{"norm_eps": 1e-05, "positions": "learned", "tie_embeddings": true, "parallel_block": true, "init_std_qkv": 0.0468, "lr": 0.00548, "lr_head": 0.00511, "decay_fraction": 1.0, "final_lr_fraction": 0.02, "batch_tokens": 32768}
Each number is 128 + 24 x the weight over its row's rms, rounded and kept within 0 to 255. Layers, rows and columns count from 0. Numbers have three digits each. The size before them is the row's rms in percent of the matrix's.

# layer 2 attention value, 256x192, rms 0.164, rows 137-153, columns 0-191
111:104128126139113062171147119121090111143101136092157150140153102113105173110132135109142127115133143131147144079108137099182133109144107124119106104109135127123129105081113108121147132127094153128111160146108131129099114109153098143148134098155176118114127133077126093124110129052166126141123117122144134147135174139136149119103120105118124119124139129105125128159113113170092123127143134144084104110131145161136070196093150145072144133108130120143150114137136133118126171195161130092111151108134125154162120146161149110128181109177134127142129129130159119111167119091119141107
110:120142137124126138126130114140139156147124127094123154138097180118148113169125081098154084088122165152076156117183152093154138137117150117124156152180055121147142159160112111123161153119132109132104156154096136159118098146138155139124145114129109126125115147078161139146099142136098095137111100166164094169133129146123110132113091092182093125111151154111117140163148142118082095153120099107113089113136110102163130125150122132111136123160147088137120154126103136105141146131125130119131139109120117094111117154122186142125171133128125077108136168147118114098093113093138125125
100:119116186091091102109141146160158102123132073163134115093123079099144150106126160104141132122075150114137129104076154080136127137139141130106135179137132092142131118140098138089114109112144149100134147106132115146150134119101128127141121142124133146124131069120125128085131136096148139160138108171126112134109087115115096136124175138155113156109158104156138076097147106114142117147178116109096137134135103152134109101127120109163112142122139102171134135126118123107116114160121112099129135154151197108190102155127112147081085106134136146131125159145112121104147189126119133131
106:117125112134128157126136166123142173141135071102126146116167138160128182131127187116110121119168110137150118140105131139131099136105136174080151167134102159115169119144141144144129128118122134133148134126168118118128202127115092161141159116095116133120137095105136132161146142184094136135111106112114143109132109113154175091131099118105126134106128106127128123133152125118149109129149122173146120139101105139123107111092134088156131112142149117142151105180128145184087163149117094159102167127105090143114120096130141186094176173112128128143131123116072152100118120118138132153
111:075116149112161135125126149133141123102159120068124110128099096104097147142128125161080143131132181084096128171096087106113151111121140124116078156119141110114141141154168114128113159132105091088120144095115143135123126126144109113127119136154182137124173123141108141112140091173113133154135108140112126129117125094131173125168160068120101161134116151106114109134098156151174115161133158127146135145110151122137104091145125086134126185130158141104134137145155157130121127151107143132153139132124104161087133109116123078140108106143129160116149100094134093133124074136144166168
116:134149167091150138095141142103094145149153121167141128145120126116076147153168096163100127126082089113089137103141091151091129075111098083134178134133132132133131127132098133164167169140122097140096110110124074145139125149101114161113144148119183164149157117099149119138147126129132102131157135137159121134107111124123120145142134119151112184115147125147121136072134183115133143108144128157110122106138129123120092155113087099140114134104105124153168129157097117136125125118137135131108160128147121091119128135131140091112116149169123166132140097075125156090136091120125139197
107:177135105109136160116166136139128120117122183145162109179149155058165121104126085132134106150128111081159103149139149093118132107128101119129131129119121142124177151104127106133121138143127141116114111158155112168103105182117087150177141097136125134146098144149097173104117164130115151097157123157154133123146140074140160169085145126120104143143149139104133130141172107113152124110109095125085161153135114087110153135111079130129135126171104119120095140130140080151126095143127154125137114112134117136099117140086163141174155097082151126141128110158137132128139146117114103135
103:151102131099162204132125125122135110141152142096121091137120174106096121139126104132138116097115154137120112150080105146099116135129162102179139143101141102076085167104148133158099102157119126144159099107115108108115152124137080164163163128099145119149137121121095137124167079125148095113136141108191114105121119131151081125123109120125099131126115141176159155109110122152138139082138121117107076153115084159142102112154113138118131133167120123079140119135142128139103116129176148097146147137131093157148129120117142133071098130112139150145119133091153125124148098127084132130
108:133136086151126130107145114132192129129125092129119136101113079115086160094074121095128163140117149132156176118154132097165149106118123122132141124112113165096141108076131147152160090085150140172107125120185124135159146147146121117131174113138137165112112127104119094103104122103146164170125169108092108095089136120134171116114075137119140114144115161103151120126128111116143084151124140149119106143112158140148182111163125099161129125172127134192158140110126113102130115108097101099105140111080131118131109130157130106116158150132139142149131119105099092133125130139137121110
111:111115129105104131144112128124123105108166148126141152144153103126155110113097100167109117164149157132093151124133128108114124098169121157121107114145132154098135084109134063133116167151117116103124105161166124126094137147076123131113118124154112107151110149109191103113119098119137147129120162120115148145129125103111157104110137151101152129121130147100160124146157160173170111121130190135087101158135119152149121108143116114123078138104175139078076136129167110114110129141180159150138129123173129145121146104140085173138167116113101149146129149146104095162099147124096127168
104:135154126150139132081118121177152176169114109081108162120132135151166104083126108145158144110140158104108114106107134145109114118138114103126149174131143110113123124103135117143138103111107154125100160143118107121110157101107212088135136121126138103127163125163193130132148131137107114120159146142145125149120111121113182137138096136135094134145109140144141096077107108118171097113130141134148117098137097144144124106109104098161177116137113146124141150119089139095134168165094150090116129127120151112095150116172147159101103144125105127155095120127135095134093175095117119080
105:117143119135118147179128182084121067122133167158141148132095133080145133139121111116110098128145156153097155154143154103099113127118140118116120141192103078119093160118123104124180138095168127134069119127116149137102139093112145123117149129111133110131129150115116107128098150099097107088118184143108108106135120140117133085184115149112125136116169118144091153150128085132118145135149146157089139147124130084113116156135090147126153148132143125143120144134126090100171130127116105120133103120100127125137167093152129133130138124176125071127101143117109111189101102114098107129
118:125112158117142133099147116156138172144095134136116123120151120117106127148196145112152145112091106137117085099079179120128143164178122121132114152135154142139102143117120110126110131137159109085138110123169135134115105124119138112113115072154094094119145104105118140151147162155117179092113104089105090131125112119176147102123131110109119136107125153163134165163141148134141165128119189146128153148089109112149146171109123127117080124108154114131107090081191130162145142132125127148156124143144128145117141139147070128166116144137149134120088166133141125131114086092113152107
100:132210120159118153129121158101133117112122122191099150127125103131114148151151149099134128098176133128098169125146089133138141166119137127110099154137138181077155093121105112155147114160115172126133111105113117132121138110106095161114143107140159107114116130116128132104144120105121138077118163136135121159109146102147179097138147130104126108125096153122149119130123145117152128152195123136144145115154150163122122098135116109178133158161109118112101118095120105168106128112117097083128101140136120130153103092150134176118173156134104118069114147114117162140112182146134118104
106:144137158139123103136174133138109142099106150138120097141150149134084116129122112107111088165129132149159136142177146100112126168122123115117132081102139139070113102119109131157135126139108116137121122141162106108077131115139111170132112123131148146154092106164121131140146143117163093154129149126160124092112096150138131156136110162142150116161157120076107118142136159129086141069111123142158157101144124133144141158123135108142125186105109122128137087150144109115143060168135121140114170150111154163111135149092092161141182106102123113086177134160093141125113123113154081126
116:072099100111120132147104107152119148129107129115096121115079119126130144157120148109140115104103124098111069123094115155132125145159160103118143140177135121151092138152136174140167134151102158076083138104145117157160126145101126115152150111136106113112104147137149148136136098116150146111116131108105130153133111148105165115151124091102095139087118162127107150130171106149126168192142120090115177143123135178133128155085102099163122144120106125124137120095146144116114113162109147110170185161134154134115154111069129125129110078161153135107158103135146144131128136147104107139
106:132091153099091134122086103146142165098127112099131116106170134156092143101116123136116155142112109132135106119151128139148076142138131116122120136132067105135150123073108142122112159130143107127107134169094171116118108129125110143120167149136127147139131085124116122116138122097090148136104141161144096137182108163138118145076138128147102128074109117141151134157141100100168137128096122161092125081118208086118144117149139151112089128129141087118118148116154113148135159099131098152097121154146185148142087096148135143125142132099144096157099148158137121139149086134102108128
# layer 2 attention output (transposed), 256x192, rms 0.147, rows 137-153, columns 0-191
106:091117139134120161114106151146167136091133148174094118113109151156123073116141099123134090112117125122112092162130127146121115155130143092138110128149116121168138105117128124151136113089150104124141116125159136156142176142109175123113125159103112151098162126146081127120149108157071142076115151127109123134152126160153114098141126102133207157168116113141108131124144131076110145121109121128175117151130134139134161088121106102119146140083109190117141164106127116167127128167118156148170112150112124128120119087140122146144076126098154137142119136066130137091111096131137152138
104:120112117161091120128119129105106086136146150154130137124157087110117100112120176156155148146102117109147105174109133118103126150104096096100156130142107150152098079130118122115077125130145163138111106139147139127112112148142112145139105128158163078125132117177101115150152111112084150134135123095132126140110160133118146114164158121128169100166059135113132147145154149146161169156141126120103142128100149122098112139122119115161105102078126159149148132129120133105096122143123137122168122129134168101139128137093084094102097141098117162147164162175081111133130139165104193148
096:121148104130138135169122139147135127109181171089123100113138104133142107146112133109134117088106109151097148145154126115112097148102117161140128131145106157120129147110091112173099142113111121112111097108139165108135099102129102108141150154119133185125154167108126081076128093108152095118101118138110135139128156125136157110132101133099104101140121151105119155155105140161129172145099070109128133094088138142167136094123122117138132107144174120125105112130116109132090132140121154163124108166108144092136171129150116084214157139138115106162104091129175140080127127113161134128
103:166188123137147125159099156151130106140127127135107160078129137113155107116156128119121094154117099118101126121169114146136133113149134130136129138139147095106113152135158123105086121128124136112115100159112178166121106112144146128147113101097151124138160107126122157178131139087187116108154145139125129094099171139086091180117106125119163117122123157115150114129166147131096154161097160149124101104105082119115114150128149121118138158123149126105076115161148084096160119134116167115133134107129142165110122149165143102112119089145123096167132172163202145138106120139153143102
108:169139107131146133126124126135139139151135119129139125133109181147158097138117112156175111128165102094146105112158168159109121115116107151130120105138120122131186101123109175122099102156124151141137147124097117150163139141149119143114126112161095124115113105097134100154090159085149126148111133144111164119094089116154095145151133185164093136158122142157180173149173126129074114148165114182107148153138095144108128097159111122116105128146158139090129118148115106127118112084131135108104120173139130125146177120178107130111149146102121130154100160131135147084158141129173147115
107:118151089129129177132143099137141106086123141152156108109098152180143160124120133124155110129178101128110150136122112083110124127099132090111116143152119096140116111120135145105102109105126130113150160167155181146127130109192109108163095096164091095129135136111086134126133137164102115157126122132131081121120146133069132116088134138139127121110118134121126170132108085091098154137159092132134097132132127150105159104170132151169125133169131113104080086107124113091082123143127164139102118163135141097143170137110123145121126088084151145129109137111117096176108158136147133120
105:082092116147137135159142148091154166114109157125113193138158125146086085130085121130098142093112111109118176118087115115090156152158130143086130132106134126091120120104125151172100163131122127105111110132125139136148131089115128137140081104132121130106132144140144120145174159108122118099131126089096110170104132134176104088136123123114126071078167102114159102106091108151114112134158146112144103122115138161103099126122144153163115122141148119186124125140137154144106095095149109110078130136118126127117100192148103129110121103143147133158113170107110139118126161145117115113
096:148121113133109113113158130139119125092059127109119116109154127138105111134151138130137091152125122127122123084118136104124104115141102131114143179135146108147131066109162122121114139059099070144136156136114087122127142094140155101102161114120111145172083154122156094123083170114141132127123151152107125097122141110109174126114173139089098107114151162144153129141127152118130095093150137156187082096146087116133144106134119100140119086139129134084111120131102092143159093109133107136111145148094182102124173126098130141135134100161137121142146133137156129114126148159130089137
108:129124132102107155133132131105103153136142154103136129161119148099110116099144126123155098110157097100174054103109141161093094154123144129151124129135104123113128157153140084135122129134086142108118076116136134112116141124129113129137103070160159105110149133136132102113130135149163105119185133141100133172142097128141133092132136125127139155127182094147087093129096179130176143097098120138139154124121104123121102135149118158089138114121130148092055122119089145096155148157090137143133164136205123126117145149132165124144105120127139115152109113116166127159120085135108128148
102:101159131100104123127118135114175162134115120091106128109157142134095082136102122143172128149140150139081136117119117116162144108123183060153124145144091130111133147136165168117122118111131116153140122119145102139167081093120148134142096141069159124093123124127114105126086163117135117118165088120113132142135138117142119149122099110107092143135095126179112142113116122137104161138165110130124157162091114144115076148120112096072139129111154099151149101139131169167119163150135126112113094128081144143128098145119118108135124145154135107108145181137121177129174131129175099126
100:099150124128093099158148123082114120113118156141162078115159137103102163155103150131123112103102139147131108144083095135087123128098113076166164131088094142110152126135109134095129095104158113151116097154158111110127117128118118133136097098167146124129097106171110123102135115105120115086106112167121135076130138155131128127137149161115167107157162152146106128168177119129157103130116110159106119125107124155193138171116100135104109124114172105134127134123158104117151140154128112131138145149115163164108136166170141128146141106139117149110125155102134186158168115160125165104
109:104104106125103121103102081138165129138164098114068140134153178106111171123138138124142099131115094092136120120148120128117137167107107114129142082093092145175147135137161111109122075145135089118124123104082109171121120156121130148123105121162152140116124165160137116127120142130124093142079087091116105133099113134090163118111173151095140122120127121085136070110126169158121100090134120098175121144128147145138112112090151153132138132104104157122154148137150174136109144142131139117143107082133160130117129140119108145114129148096156160084082132139089126105168101138124142123
112:127146138137123120114150153122130092106107135133107119159148139132119152117159118157143104141153162138088148123126108146122143114149110127096106070113130130145059175176149130165159128137102159157119139097140120142152141147106145139146107174139165182134127134123135140126170148117150078102113112146133133132149144154142148187196136131125118147177163108155153080150091090148149151155118148178111126105151164111085177126145098144104141144154125126119150068154145114106144132098125139146123131111152117144156127125142087115123131133141131100120174121151153128137139153134098143082
095:135120141127147138135151134131141159112174083128161142081116137131113184151156064117159102168111133118120136129143092100166125174107116136149195171168152134149169124121140140135141119075141136096125134140142126097119092166108167163127100136146145136131136098137084087109125131122146113134114099143163145139117136147120118132096120147092144157120164122108142125078125117140173124121101142134147107182107149111136078152141130113082132126151135094113090121156127113109096140157126157148146146092133141167103154156118131136111104090131095123173145162128074138118135146127138128150
101:107105118170146147122150164150156085141138130093148192105084133148114121130120104116138149170136111129109117065146135131119102139159131103160129156137126123120128087147099119118144138114135198149145145088119131139120133129101132132128119104087121129146209144112141204100103109122102167099167106126128108131125126145094156119111174091111130131112145107123106128153120124117144108110161168057118135135167095114097134130112115150147138105090145108147122092085150126142083153092135166107111116135128120115143133146131177128117115134102150162130125129147145134154125136103119105106
110:101141141125121135144123135137112073103146120142128083119172140136138111147117098113147146099133126178141115137175120121129083114115074137059130126146077115132177145110106134131122096129131112168176115158114139099132118131115101150144118163163144148108132129146098140126114119096155124129127117156135095112123149156100142157114103128082116119153110115126152148140068164137122153089131096122110098095117161097135133159156154081119122139133138119096181096130104151151123109066122137104147141074124066136115137128137106143103151097135141145185118127138137100100160115115134151132
098:117089128153143135110158181119179132128101126125146151163098137116146094119138162110121136127108147123150137157128134147117179118134112127120153103144180137137072132124108157124137091136105119130097163107134134134166161132122119147114139145094146080126087166168129143106154137141133098163154134121136131173150152076125157112154118142122135135129160153088112134089149178144123141111152110124141131114142099142081138135105076155142154147142190109104150123169102149136135118164060120110128180121125149129127155119145079110124103147131126120112134137134184087091118132129131121169